Part of a small language model's weights.
Size: 20 layers, width 384, 9 heads of 64, MLP 2304 squared ReLU, vocabulary 8192, 59.4M parameters.
Architecture: rotary positions, untied embeddings.
Training: a variant of Muon for these matrices, 608M tokens, 5167 steps.
Each number is 128 + 32 x the weight over its row's rms, rounded and kept within 0 to 255. Layers, rows and columns count from 0. Numbers have three digits each. The size before them is the row's rms in percent of the matrix's.

# layer 11 MLP down, 384x2304, rms 0.128, rows 0-383, columns 160-191
098:114142127113127126118157168142076147097174086202110098108165179111134090143095163105170097160107
103:145150050126151101135138104162103175082077185152117158089085126192166217208113131127087110096113
098:117212093140163135169145127103181127151061121119075105133113102105172082126104126092104166110111
099:148131141133122140146100117068118136161105113116129148157091092095141104144109097165177142116179
102:131128135093119157103127098141129126123182128135066176110088134149153156118114147110091087135149
097:072182176162119117087120094153137101042129125112143157181117104094089198086124121150107146133206
101:154115153113176108088131136134127094177121140124090088131130160121108165032028191158117120123072
099:115152183138036119067118076124147137071150161136155210141147115070147131156171129105098160133120
101:119122103154122095115110103157143132144111164137143100146164143130136044146132217109126190168119
100:203101110101145101189096089086126094152150163126121125139092107134092143070084118142154194161136
098:156087131065079158117146125127146105084098159115138145163164134158122067117143138170128104079081
101:068100093098168131137144122115184059198185081089107130187147187104081148122139132057112138105153
100:201157114184183154161069178152142126088102134135165119107114122076071130121147163134080152062176
102:092123152146143184094087185111128119138126125103117092149142072130177151178114142126190110160168
099:136067180114084048135154166112182123123136136080118124089133160140133122095133117121167060133151
097:130154071141152124150138100146132108184176115167121077223123119133148100167159137108149167080183
100:130116177140137089110124118120101099100086110094140168128148130123173159145137101121183138123153
097:128140190143145127146098136153127160073108150133165148151052113167103193103116132088110123177066
100:129161133114075142077148109104108132071107142098114101161110135216128134096105132125140126091132
100:099143115133150150162129154119128188115111088091137129173124095139143109084129130103152140145070
105:094122127174110140139063107147140071147096105168185049108097156055125115105083104073143111114117
099:071162111119116105196149078155108100132129110109200156147140177118145130106104127177103084150167
147:125078103132171095131130137153077173094146103124170165136129121203109151126127120145139091091114
098:153101144131201123136163168124149158111149073147076140130101132141152124141129164165070136106164
097:123170109105140139108091227158140148143079143054101117120156121114181092098084086190085172143097
100:158145123064109161136171092193140125094155164099140153132104173076085102107114123159089139136094
100:101168155145094114134060114097088120103141121103092103113173107150137164139135151136134079150108
104:045071135166106129091120071126131121140179198131122147069109124156120127148103178067097099159159
103:116121140190138104160090073139158108120102144175192096102120079107090112146121121168102128166165
098:113196125113118132118106150118144147148087198135079144120113163135181153130125147110163144102104
104:134156160142107145138123122109131174128165098129111183116141136143135187100156120091119154118138
097:087136082130163167134140104118120109077098135125099111181180133090147152080092140175111130122094
101:104158146108167105123112070118156131080122115065120111113117068132148124097182150136107099086138
102:119138123094158190181176127182112151155172165117083151125130138119120159176124094194149101137145
101:144190201173172108121179141118106114144158142163128101133110107088129123168176109211060159075134
099:104144167193063078074112138119127111096112130142161121146065168100137130154094134160135179150067
100:170100096111101154164171154159140138151124098113151136115138136162111102154148091085140079144144
096:121169164103095170123116183124079097160128198144117135190090141101146106054130090151126107137140
100:059136138152107127104133141112140160126063156108143098189168100158147131161107149080115138216134
099:141137169136108171134168101144078176193100082174107092082194160109106157099164167057068163110164
098:179142139138093182147168120134125133145136183089156113154088072129103105155085135139129149172095
098:080122177129112053129127109125112186123109168172171131133146191111141117195137127160106151171111
099:136095116142153066149136141101123175079144117174159107178144115139137106110078091136137154176179
099:088093095130122119184144151161134146096131157085063180158141122118200144109156088093117175137091
099:123121115147131081108115128138125081187121122119116128143074185094115119098129068162200113146145
097:164160075124091138152140131131150152149123158184129144127127091129103117114118122107149141201160
102:109150157179160130156178077077141067111161083151112173100180111130165183125120146138147136121111
102:133083130147150161176155105114129110177105067231127092116119152067118134099116119126132100142191
100:081125099093061119118128168125104160098130122142163115096055172163139117185161177125183074100139
102:123085109150083164156096161103126127095205175082084139125114103151110129090156154148150139124128
099:149165163109141131121140116149108107155153133106196109127154150183166134135095098194148097136143
101:128157101156127126130086126070156127113127159115126128155112075116115114152083162162096144091145
103:121146176085110175133069142093128127213106160049113132147121117141126121099103126143137107158148
102:125125125190104081131144091187150108160155090160092096123184126137126101088132135203151060064143
098:116136142100058173129099162079123147064082188086135115078108145134083111104161139157155128153182
100:142155047147127111093110155147110110108125125229128148094078117124115164166136081097161091090148
099:104121111118163145198110149099160078162155129077121130135061162068106139178105115086171179155148
098:155163130132147071164145014104166151140149139136105151087112145110059152073150155135071083185115
102:092109137124130204102184152075119137096147080082170174158180133108169115174085150158149145140121
102:149159100113080076096145123157140132220100112131141107138116179163115077153105181149100146128101
102:127097143120173145112119194157159074138131076079113145148140124164110189121127127111062085148132
097:152161118085164151164116122119110097102089164116164176198062122108095123106159115094156141125147
100:111113150165177128118132138085097125171110085103198115156087095128130126111152114128154181075135
098:119174111113076115132152083131139064164131103132098149128066118136179137126125106151163114163071
101:064119046116174141106103237093179124086107112134135134084168095155177122113103064113127079114132
096:111125122079091132136110166160125128178094094188118108085019103091060097095138112131119174110109
098:106128105086118121121145166119149162104103063175114148156107142120132140123100141175118122123124
098:171150160128173129117162127142099124082168157168160140171088066129154131170177151087124150106176
102:132099170120151107130115186107147121155138141130139100143122156112170121112114070142147106120197
098:128085085121200111112139151140123158101123075124081120145116129143145144145169087134169131110043
102:068148191094101089068113092103148150091091159131088111166194168155152148145171117080041086184108
100:151163115079183131171130117151120081120147094087128137096104190183160149115130111139152156149116
097:163111164078110125098089141167136175141075142102157127111168131163123140169076156134113097182152
097:126179149124118154170157146063153102108117145209077137087141108065138051141105100176128142134154
099:104112072128090140113104121169163123088144089115127136068137120098135131150130123157109127156112
104:134140100113121079068161072124126125146125077145201109113126143051119105125174140112148156113081
099:171128144144145119090148087096087087129131110069164084123062150127102109065149130105152120107107
098:048131068102176179119187138117120090078117130135152141073100133089165091156156132150107123176117
102:171116118078134155135133122150068122153092141101138124099140114156162076204135159196176083118092
100:139159205077132100123083167106138065051182171128073122191096153089135059090140070038117171104096
099:124125067154043127092149199115126090145143147156161089125171145127142142166137137160152112161185
100:146133154111176160153122094147105137078123151157146134080192110169135142101062154130145134113098
099:152123155171119136089119121092059109075183142174087102208179139083174118152163172137132077141105
099:107152122105161182147068117148197101145144082160117159121099154142168151120106156100125150122156
098:069050109110112114161126103116183102086128089205122129157131168126132157186144115111089155074125
099:084135100080080141122097106134170152079137076177125157134045122197072156145134164163075081169134
102:150113167189210132146079168099132090153198167128098138136221154098120134113098151098082088239100
100:153140159155112179116109149143079155206130107169109141116076111119129170084117133162141093127123
100:095114122161162158108127109134103098126139123097088060182193113088095113133114176164121158101187
102:181185145154131094135160086138108147096182175077120114099134153166102209117058127106107102145144
097:144133120094136136141133127156073081111086130117082135131162111085101169126128085102085180136095
098:116154117140146116098106133140124091092109105100097204114133163118169113153119160137145026133151
103:068087089115065126117109171127163165082146108126166124161099091142053130123062111134059112108152
099:178173125145129113129144110086078146077167090137107149083113169142071081071090122067195088123155
100:144100101108147139152122092156115132199080108174117148139089108205139091105127200136107126119120
099:143173091137114155127085165091146116123110139129115117085085126108086169138127116150147094067118
102:172126118081218134155122155152106078132130111067148140124138101109200210119104124191081186178173
098:141119144134172106134164108154117125084099158148099171167158131135085117127124127092060131127143
097:123165149052095100121115120171161096118201105108133141106095086136050065134165119117131109153158
102:109097131088171168087126121176173152134150088168129161147082118115135088144153170167092106089132
102:105137125107132103102153120144158199107085129143133085225068152144167158132100121096147150111179
099:142130141111195119125133115140142071155152100132090165150136126183099122113127166165158123134141
097:153097154192079146081067228135084126156126142174125165134167076095171137196132147140116097113087
104:107159174112108138131105087138153131069137065154059135143079132147161099164149101172187122153106
099:105104147134103148112117116123140138138050123096134147094141132172123165161141102098117111143150
097:147125133088140122138150179092159135180144120111114113128102100153083054084137130168130108120136
098:101119154150169125142135132141153150112110124119172157173126088089122108099116128107100108136162
096:105152157171133123156144100121115126133102149113169082139153067139153122114160164070132166115064
101:114088101116086147166132180117087138110174078077122131154103112172075105147105124167136118130109
099:142104096125065142164192116105153174139118127123077176045125116126160124225138142148169104101124
099:101155101086157122150091107095126141106158144146052125108095068069114120171092175155161099200033
100:167127138112143172146122111162099125082074126150124117086194119090176144087190111131073133159085
102:152150017084141119108131180092140130136191136142085142136140093097159145103109107185069164127145
100:124143084137139097199151107129153095151143132115151114141189137132149178169113128131141095069141
101:128094100180135114103102126158137132118111146105170124113130159127120152128125088158177127122136
100:114113076100095161145133087099162129178122096157142144119146119050143167112132128085124135137142
099:146165205139171193100106108169165170095074166169058184107212158168133190118146112155104107145094
102:128122116076134157166096174107094184129166077115102158110122157101155124119092134147159149167164
100:095139083108143149106145118153127175085158118087156188125212193147106168131100149099162118099135
098:191119110112101167122144111104123121072108149165149143100162113056129143093165108080062188139143
103:080116108106125132176107175171038182153099145199157157172080103074063042128182182078113093087124
099:126160139131177154171117131179121146198101152168139122135169154129109122159101108119113077161139
097:144173137144090114137178106148088158131118214162165083142105148103141133073041081102153131106132
098:116094125102181131112197105049107143090105082122101128180144094134131099103140111086175120161125
101:080112169125109127144100122091198105084151095087096111164200137099174126071126092113141104158093
100:238148122096140120102091117143113158173139149143137105121087187094101226067133131144107175121151
099:082133141149098190128127145147137108130168142106133143108101142071117143094133112115133156154097
099:152145133109105100189080131170089145092123162115102106153092134118116176121121132058153129106154
095:148161138134124195131121098115127143122087136189120143163191130174153122113176108126077143122121
101:126120152126143117115208060155102133121150115130140112138126155156101120136157118121196148172102
108:110075134140141072104144119138166122162113104160149066093114204154138123186115148101182099095195
101:112139160180100166165189087139108106137143124044124140113108136094107134098108171086063095135179
097:141114168132119142163130187091147123125126151164100130121118121102172149136186106154115108087161
100:128152126088163114102103111127130177133116134109155137064088156138134112059117156093113103165064
098:166137127176137111118108113136118103174091106129147074105132117153073067131187146132129156162156
100:113120185111082103179154159193077120075118122178161162136143126150122061158140174145070157150124
102:111122145135046066181166099102137161151108082164102152136166110145110226165143090207169048073097
101:067103182161115132097139091118139093124134047161170119116139112165106075131153125131151098140140
097:153100125138106163146192127137135158120091115120166105076144140109084109102118108067120130080156
098:127112093109120115163204120152122117143082158137115110085121109087114093154114087129136125102161
100:163108218109100076161116148095137124135120160104070197074152122133090117164070122146108111144154
102:172135184141144129139109215132151077174149094177152141098185132143130118116090136119118120150110
099:133155120143104077095175181157126117162105125107124118163129094107126116150165099138131134135160
097:141135203118139115136149132142121095131101150134153082141090114127123106113114114156108084150143
097:171088160098156113083140082144172115121151100140143106120090098137115131136170144182095106106132
100:173157143163061125081122114143096110095142125100161094190117058162070159147109093063157130155105
106:101138133187090123130200155131136150147123075152091178095148100140121183128131161080099180198110
101:182129140164129145103108115121111160162146146148190133118149128120119148138110110085131085126157
098:096130101122144129149106090143164167137098101107213140176128133156175095150133110159146189123154
100:133120160105100171131132103144122131176137124081091143139123154096110144130108079132095117145125
100:160082157167152077102119104114101129170172158153122120174109112200086119117132158099112085134154
098:152111115085139145124137110114066103083126132162150147141187160178142137080144068106134098177117
100:139107126091104106135165170179139112142181165132127140139123085136112189108127127104111163080112
099:104138132119155126155089113161113078215139117232107120105063134144156150167145131124106092139093
101:177144135167144116091115120082131174063117121154111120186147106107158227126116136130087119095102
101:188104142165116106118123126158064133123157122169115137055084135166071147129119128024083106126110
100:115114099131136132094149160103101154146114133148068126139126127084132114099099119126114116130137
101:158144125119087162118113125104060139123146179092087169160138124152131091061122200133185107105175
098:107074088150122126144068116111153102193131129099207143036118102165120065038118176113055100109127
098:138099163160079141139108138136133125176100095146100138105089080178102139105136098132138135061024
098:131108165110115109139108177111158092165105192099099122142170137134101145145097158077102153091104
098:050069080124108112118137148145151127110155135187131151093050139152132121157107154104194104131131
098:095150107140167161173174105154068148102129130091162149067149133087123128127129165134077128091111
099:134100046076143121159137114122115167116194115123083120056126185094118096134136097149101086190117
096:103198184122106122100155106096129123045155129105116141121141150127190088136163107097088144213124
097:166137150167125099079147092121099139114143169116166127108105125127144197109074100170175147140129
101:209152084162144159227116111127131147090137141134141136125154071065142141162186103201227149120154
101:158094101132141144160132148080146134104106040141096064166163134124121126185087104092152104028074
100:082135124192067114127079083126127124115129101121116141126132174178115146122126114110093136129054
100:186119180095194151147091074139145102115171108163118150182088143169085098139124155126140142118081
099:122176139162102102145078063116103108149118165130118128063107097152110098094131127079132164110135
098:152141157128166128157109128111126105157131140119160100081107135150135125131128159136053141097106
102:174129203092115093180125176122143125135120087192136100112154143133103152148134083120144168145169
102:143159032108181151121138112139141164094115163114186137115228137132119069095052135156086130175183
098:162114093112131140110160164120149105183131066115131119117125135088153080129105141199167150023152
100:150140109088092149120140123103135153128174117117126152130178117108199111140146099123144110141142
102:142123131157188167099178141168128162091150211157105160120122130101127159072162058173086173117137
107:060145146124137106113140127114115094164116179139161151123109111135115202123118160122142130155180
100:122133094172107139076186080103089106103097078129133213141095151144140088150110118135167126117114
098:112155160159059115047124120116103124145107127105085139111048140142147088153102150117125132175083
100:151130108199132148140146116086178136121127161085136120096165122161156147146098159099097072091101
100:109145101101162128163172110092079099079126075060124128065132129098127098165138126175157096070082
098:152139129184174091085132104136147233103115175132146128127148133151150123182141134161048156155127
101:194117097170117094078167123160052129124162147166103114203171128123175151082141162123091135125186
101:147141147138099164128090098152134142133132162111094120173115075229139155067181115053157095117138
098:207124081100160119178104134138158161077148129173114120107152175163132110099116116166134107121173
098:109121150111139134132088089139122117120075080126091133107130103146142130110145138131138173175090
103:154157137136096134123129138165128141164096138100175160167116135173169151105169117143122147152172
103:110142119100071141151139162097132098123128137087129112146110121087186084160163141163079151138125
099:117107084080152137136201102153080156162102064059091113115090159118097054152173098119080120145056
100:143109220160146192147059122090132121126096044151167134086124103144078083128095143079076102068116
099:111122132178110155108068117094103127089177139095153162057184114131201161124110101147134143061080
098:066124150134126091155076115132107130077165196160104152055081122143151192133138110156169115108081
099:178116102093097143071062118133076141155135151169079097140138119113095044137103119141129122049064
100:061149129144139119177147156150119129132150104108129122089084139134184202116064101236092117092136
095:167124143133175091137154092117132133102131135127137163121129113137171147158112125131047169125124
101:211112084127150124172156108124118137145117142090135090163152161093136101119114166105073127070086
097:127106064080199177129178153147137114137157108184135188069193147121122168090080108074136131120132
109:156200072101103124135067137169072176132128123127167063148129133082127121105139155138170077170103
101:131119132138142144096127173117125119108137120151125116137101174155130138113160138123115117131141
100:083079127161126107154114120103122108126123123165100130167129133113181176155117121130131133145119
101:103103111135113122068143109108165139187077141132150135179061122155082123114174137115137111148113
099:152121174141107116101143140126076142216083179115083120154179085140169106178094076129172144117155
099:199147140145123111144105069079092138134178144123133141131149114090105112165088119135127130145114
097:121106122094144120158139213115159144072128120170066105115141135210083142118144188166121151080064
100:146099125145130129131089113150075144123159124115109159154170140135131143124126067137146080129042
100:125120128113115167094091105152129124100116163131135071113162125155154120166142150122105154188084
099:073168166117125139128085140151116109115109132159164112049073110135090136101177180112217108110118
102:113164111115164072088107170113101118090132123059201088187156130102126080124127129166136146118117
101:161137116107116145134104150138095101167157129158078139163164131115128129137134127190183151170162
100:189128119137146112138143129090160137128188116156130142096113151146117092175178103107113150093125
120:135147202125170131125117117110136114066107114138099100183133056140154160163114124172150139158143
099:119097162178111069115095080138095092162107133147136140075129165160062166119103152097169076055191
100:122110175136116196122131125140174156125049148061117173170091137132105106115140089141135160143080
099:106135144123125143136157155146084155122103158105197132124119107040147078110047096167140152110138
100:159119151131096130105115170069098164101094161188154127113116156124147106064083065141099148120081
100:114129123175136155174180132127170163145113116094158102185139130155124153134122138141100141172139
098:122141110134150104117143118081125124116084142108127083152090111094124130089150072153098100139118
102:221110099137170177165124106113119168099124136144153132146105131129140105093127112194108177090114
097:140126093105110119168097095142139132117133150141158087093120161180114142081096107128141085145160
099:114096141113159180156095140103131098155048136089128132103176181124109125137151149163079063085088
100:119124056133144099105136151157088113078156128183136113160150100120099134155125162115159109114113
100:134137123123043112073113059110078118109112156209169131122131145109227127022151065093145099148049
098:193124128174147181092119126095133102108188140156103132140138143115116148153111140074127152100175
095:114156117144120101152095110133145137177113162094171149126185167157095176106175153149194081098170
101:037119115146109161216153118148151108090151124148150179082159144161191123180118112090135129116181
098:172090036110086094146140164164088150148188160157177119179154110109146166205097159096125122148159
101:137136077155129083135127118101070188083187087131159140092130221111119156142203094139178121067092
095:185112158143120097164184124128074101078123121080107096135132119220189138087144113095133115124189
099:153122195134185163177162133086107089146110155128145112103102107122084149029131137103091146116069
100:133119137114083134170127145023110123159097167124134085141131114160074108076108150154195140153136
099:111148068135115171108168064106129183136133127128125119108129146143097194160117115208104165171041
100:208142129118157116122111157139095129157136104096127102155078118094083199106181191115109102130117
100:111125113144114120119161185160089215176138099127202167166138143114151161096134131119155075109112
103:104132120136126158194113105104159151131114103062174087107224141111134161145158086150137139200148
099:141141203095108097136116133107137148098127122099154111108110160135139121074119082117152195159140
101:091139189082128104114133104116175110174069144160082130154096133123144146154094174157144097162134
100:128147120069186117127131106125121135062120126139117130160138139090150109067144144148062125145177
096:103139178104142111089127139176099114166056129076123121106136176139134152148161179109141149151109
100:096102170132112081047131104131150169105143066122102128079088190099124063120077089153042181043182
098:124127146154143139146145096138130122108133163104153144084073149128184122104120094119120058080159
101:114130146150081129127123159098099135100147158120142064095184119128078065142211204132104069105114
100:111175108135079186073122167118091117131123170082121147130108126158060105142155185089084102063155
099:077129141122029086146064161219110118092167120141113128078077121154103114175142100130147181120101
101:154190133130141168143143139092150072110111206148170132150174106133112168112082096150183137166074
098:134117098168063089161133098139138145129187134096157173073131095090116110159115143152091074127155
100:148120120136101097130052169116162075112106127100122066109165111145164125039019080111107101140072
098:089135084123118118130156154137117127155156144208117112125149131127167131110125145126142149081155
097:115181122127071096094170075116144114096142136146100160148150081191099130106166135134060138101122
096:117125084092130108125163089134104108168135104056084169166118157107123119130164170091105142139103
099:042126131110133075133136090148135148163099204095073072116134183107176152150096122162090075031039
102:098112130025131179151165125131151109107119129154183119151095102149123144128117111073160101132109
099:076077152122072138072062063104158088117091073150147156120152125159175099107108172091092092143150
098:089160170106120136152132124131114093171108141138125133133186146103110125123170161066137146103124
096:038085109148132126116104147157143094141155097124059145091096087169134196181126190157152112202118
102:156112101157161085135169183158144158101117129087178154098171116102146142104141098097127081097134
102:127112160119106131203152162200131148109132111115143162154096207110138060155100093100181138142146
104:150104144119166100122117165174102113140084174143126109087077127127155122169167141099097165093171
099:126144133088092151150087105106150141140129124048143100148106118180161128135110117115165138125107
100:173145123126137111110110061225093154204128107135115150162134111187161076104170148133070151130118
103:127115071132136170121094094147117153110156139121094164107119139112108096108114165104104142090107
101:156136105148152126138119132128135131149133177095129161149157055142100154124153147136175164138131
097:143082121139123118070073130112097172140105180131094153144112116157090183126158089155106123099128
097:094133158124158126179161138127109152143116125134085084144153146109146119177144168146143145088148
100:126131130155210186142121126115130110095141104042147154103136121080116084132119130128130179176140
099:149089098216096088193111126140153124160150127089171106126180163081113111128150084144151108160086
099:066125077110120121117150116100156123101141132108185134160134042141097109085137086149206136145074
102:157077180127094111121182174131130106120117109106141119163145192123124067110151097132099085082130
096:078147159139169154116170087125120129151171139207095139084125146132113146145155137152131151065071
103:091098121106151130123140154137114142150130184132087104093056149120137087165136149169131087177218
102:111108149166177107131149190119105169159182128048136132083132130152102144102104116125164151190153
100:153114119115156097122089169165173154171141120174143099163130169110134128108154126136097135098140
102:059160067138107124095112178064139141135063092175089105123197126131165200108158156115135131173098
098:117142250125106099079133138166118107145135117109105136131117145123078100120144102177150080143121
100:151123065084128171164126137076146141100145155136158123143159142100143168132152120109148115112177
096:054163156124159142124124128184107107150100118113131131145122168160115158147135108159112172151106
101:186130147166101157098107176151161088180124077138111157149121149116146150175105094185086141123130
103:147099072122115166179099153056080153117100170117144111091148096144124122066145086122136088163174
097:103151140139100144156131128112152124183066166134166120141124119130129069177106104119119074139104
098:070093124097156154119120135111158164142121118076156147122179094132121084190180109125085177167109
100:181105174084125157104119077094174078139135124116099150150125135088142078182124153172167131101146
101:176143155080134139099145085077124134120125161115107117144121088123124139143135159081152088129147
101:137152162182148110060099179112099170207140177124058121160169105106157142158156163120133138181233
100:096136115168144153111094146140159082192100105132137136096074119127210153137118111105123159149176
101:137161119057176150134127139129151146171103170150162177113120163132098175081074115088186122075184
104:081180086113137119119137129163090068140185102194122185113088122168092174103121102039125082118110
103:169081039176112146093117059196095105068084130158125149151083157158110129113127130160168075169095
101:174096167153159127135140135170136184153147155154091117116153141179153084109099155121214116120121
099:078124127159154146211128165103080133150142128171134090077143152162148182141102142167164057159125
098:127138125110180141170133186124117091123134077120113107127110115091097104074153206157140149135135
099:106137159145077156061043159119132131113181126101171072072160155145162121130143102125103098098139
102:093129127123162146155160129150125099085106130102140129167140093101181113155093146086142174143165
094:096059098130077141092119138128141106158112119129099102117155130111116181113062140128115107164095
100:137103140102107152138117134100131122084104045091125129146181107127118157097119152156096077137128
100:168165164084127114116165184116172122066107109118149152130142114116137125131115162089144132122110
103:094132054144184115167122179187127116150093106113140139124099140109166102149075136143081117096109
102:071151178126197131141138066104159122117092184133166159121161082115115086170136107132208107172116
101:107152123134114116132096138216114155084150197111130090136122126113114106137104117104137162196148
099:144126093123104117171107139104140070141112119120105198155078143131117089118100098111104146159096
099:098158105101155131167114149074152143056107163103099104145126141178118118139125100145135164102133
099:161120168134119102099129115023107119113170077132163113155202113142133144171097123140089104086088
099:137134090202124135117148167147112093130147080130111099150158069087090129097156170112148111082081
097:090125080201092152147115067141105156105109146111155143098121131159160100156119093136119148131134
101:188111123094148111134168131129115148094153199134141144092134168173096184140152091066149142159127
098:151140114076093116108143090131128145125139123163109140121072112191103110097140118179158166156145
102:098134110167127137099105154170161182107143147154129085133095155136179118067121166122059108131104
097:082097056171142081065084132123088131110094117167082156123107142121106143158100152119084101125128
098:148144178103075118145152152158132125109074109149131083047119100129143171102116125078154157154191
099:098099112171139103130169175116110094119108117151159133151121123066104117135116181120112119105110
102:157174089097149131105069086136127126144135132116110157121099131113143063169153122080157100093114
098:059164141122194136169126173127173117070117133196171170131221179132127160116120086203118086128130
102:138102178135079176081161105101160148172164151138083161186184161143105111152074148113113156157116
104:135131150138153126101146135082065134131132123106175155169133142144099143122134071078169136132179
099:125140156077114116159126123118133183199139123122134138152132152141167138139159124134120148132126
101:135152139095122140205146172123037168149103088133120127143109121131135067128173151120105109078108
097:124124152122099189137162175134163118156125173157084148117124058108150132121148053097080202109201
099:165114109098150159157136069130130180148107155118113117101115158100138128138114149118146100137138
100:123124163113151116110113093115029137137099093100115091140105096088176115197118128137117091116110
098:116141139095151115138089099137155143156148151134120135128091160133113103140068092110164107123110
101:172145125152166109100062112118225167223109082095201106103141182160182145104099136126127136086081
102:112125131076097117143161114140133117147106169108184086150118138132111117170125111155118112199124
102:117148141139163110154093050125151126098121121132132130093104120163078134183152123087191145157080
103:125138124087105135149094140137122104099161096117143111109111149088112095099091150199110232150106
097:132134125065148139133146139130230123104172086120121105144098118136113134124111138160109072096149
102:189104166098163099149118180090143137190145112106152115138202116164121170103124148110114090128123
099:133119151108111133115182105129187146130132151157147171116091090143110135149164123162103100128087
102:103120111131195098154142127079174121122105115155166113084109123166075181141114097115178074131124
099:191081106143154104166152131196137110118136137144198140121148111145059127129163151068114080146112
094:101109142119144150153117094071100128107143117077148076158115136121142144182078070071105077137096
100:138165168155122115137086139113145187102136177098177078120041090129150154111099109148117119126133
099:132129100101144069086139198133116097083132084223108133117100158050130101132110170176174140182083
099:133122094095166109125143118138126095140085136108152152119148207136127105124154102066108120101136
103:093121187157169146194150082125120165132181144143148099118141170117089087072061152145126096117148
100:111134116143111092133146093092163200123119159178109048079128130158107087155162095176089091170151
098:152106132129132119115158091144142093109104096127122133131128174154132197147120155104165108077123
106:143103162149145142091136167097126121112148147140182136176116156131102090079211110095127092100109
101:054123116121120201142113122103112102115139150110111160136099139163130170165097113159155126180151
103:155114101137105101145162085088130099131146112131137149136107155075158190174104085125160105095094
103:149114149175199099132202124135139161085079173174178147094140131099127133066132113072145088103130
103:116147118157174127151149162085140132171083114106159148110136069125125149156123135108057175125119
099:166111133065133125114146088107122104144116059130136095073142094098134110141079068131136146122060
095:143120121114126147140148120136149128112083095105167114105109089111127117084141130108116117137105
098:143129143207126109131111163112085146117129121105160123150034174106126115172098150103128107076110
098:109139117110117062151137082149145120164148133118188124103146134120097067130123097116069128125119
099:140127099181131121112164154135162147076041078142147142063202136088121084118124144109108115129145
098:118111114119081121133150084134177153156145164085121121141151140110075108129154122088067186105123
101:135122114135110077103112149148133110111174171070165067124134122136141176115120163127149138132132
097:163137134144113136164133082121153135110133146109138133120194220089166078080114083108155115173129
100:155111076130115158161066150183112111156120146086108123111083155128140126130120093163145122112107
100:140142091127196118140142129117100129085116196133191131094105154102104144126169132148168141063208
098:122139138090131174112088142163082118109128175154105150102125077072129173131181084154141162085112
100:128108093077137115147069148089123133098154181089061094163114138128101080137128092087105132160141
098:160103159119152136129100104061128167144133170106066133077154147136130168086145083164161137102178
101:162084150222150077105144116134176114126132126195162125140142148115113116116087152166123115183151
099:174096151107106074149160190145166111152130128104075146141246119104142145167110085168124101091215
102:124121190145071125148098044161107097115123126105196143100091132113072148112168104180136163101200
094:116147097092085164119137091115098148133140152094103134116102078128083144114140141117190095156082
102:097096148107077116162128102151118087090157105188172132132135129108143083131119186072139131153122
097:127141170135106152105112086189142128125114093172115112104096108078171141115166099117119079161052
098:118097118080097097127147112145124129137085085094124105081166121106182172154154107094108179138115
101:142138128137155094119112191195113128130155082143107074082133125108121112088126122140168164119190
100:081136091124131166139139097127146152102119138092155141134112183147103132162085162126128170168122
101:123078142162142108172123113150121116150130173121075047154175167185093200061130120118180165157144
102:162088144167147103082179121093109121192122184082113097091149107145116124137120121046161139174144
101:085109170118143097126190091116105142125158115125136071102088152144149143149082191118062111083094
103:092116179078172101111098125158121143169125144099156104099139111144095100184109114081101137096197
098:132124179158138126150161083113102050128178119140181117163068093135089105140114084102171200135087
102:109122118093084130138140198125127122079111152144100155136084096141139091170101135162157138161168
098:140115079145086058141127067076098153137169089140103166097164143160134144093171167144151188047132
100:167123146111090145124150141139088137134098094113109131139124067103118153095126166079179100080176
101:144129110091127176071096133160148115105109141171109139155127098131121119110139094165123094155093
099:131125129113153124135184127126137100131124157147164114129147113080139161098143103127111119139146
100:170108108106087106129111109090153089090097174144123073161124173110122166128112092047114148140158
101:109115210167126137119131173129115110067086136112126118089148117153167150127082129209096121137157
102:093086102146125107120138105179134129137177133102129127109196117188160180129130158183189146114136
098:151096125140112135156146163161113154145107145135091133121087137145134163138106035070199107085100
101:167135109134125102086195159129106163121122063119123136143111131187125157135184114122161096098107
120:113122105126154135072177142135083122124170134149162133131133136117149154100134083148083119132113
099:104071150165092127088138197132100149104105134131143133120126132094127199202107089133193170150127
096:114121137143153118146128116200108125130151097119147136123131099171174079105082130094216126195159
100:156131075116186149113139160107105124121093137131114095081119179108090179101113085137129172082178
098:087107124086214040118101115097119102122178160096135099124098151124158123089180147117062133102115
098:137129090116096121155074109095131116071126132125135105117141129084181150129123114094103143218125
098:158121134177161113103132163176115139097125124174095132139021111090184139096157111100124130195063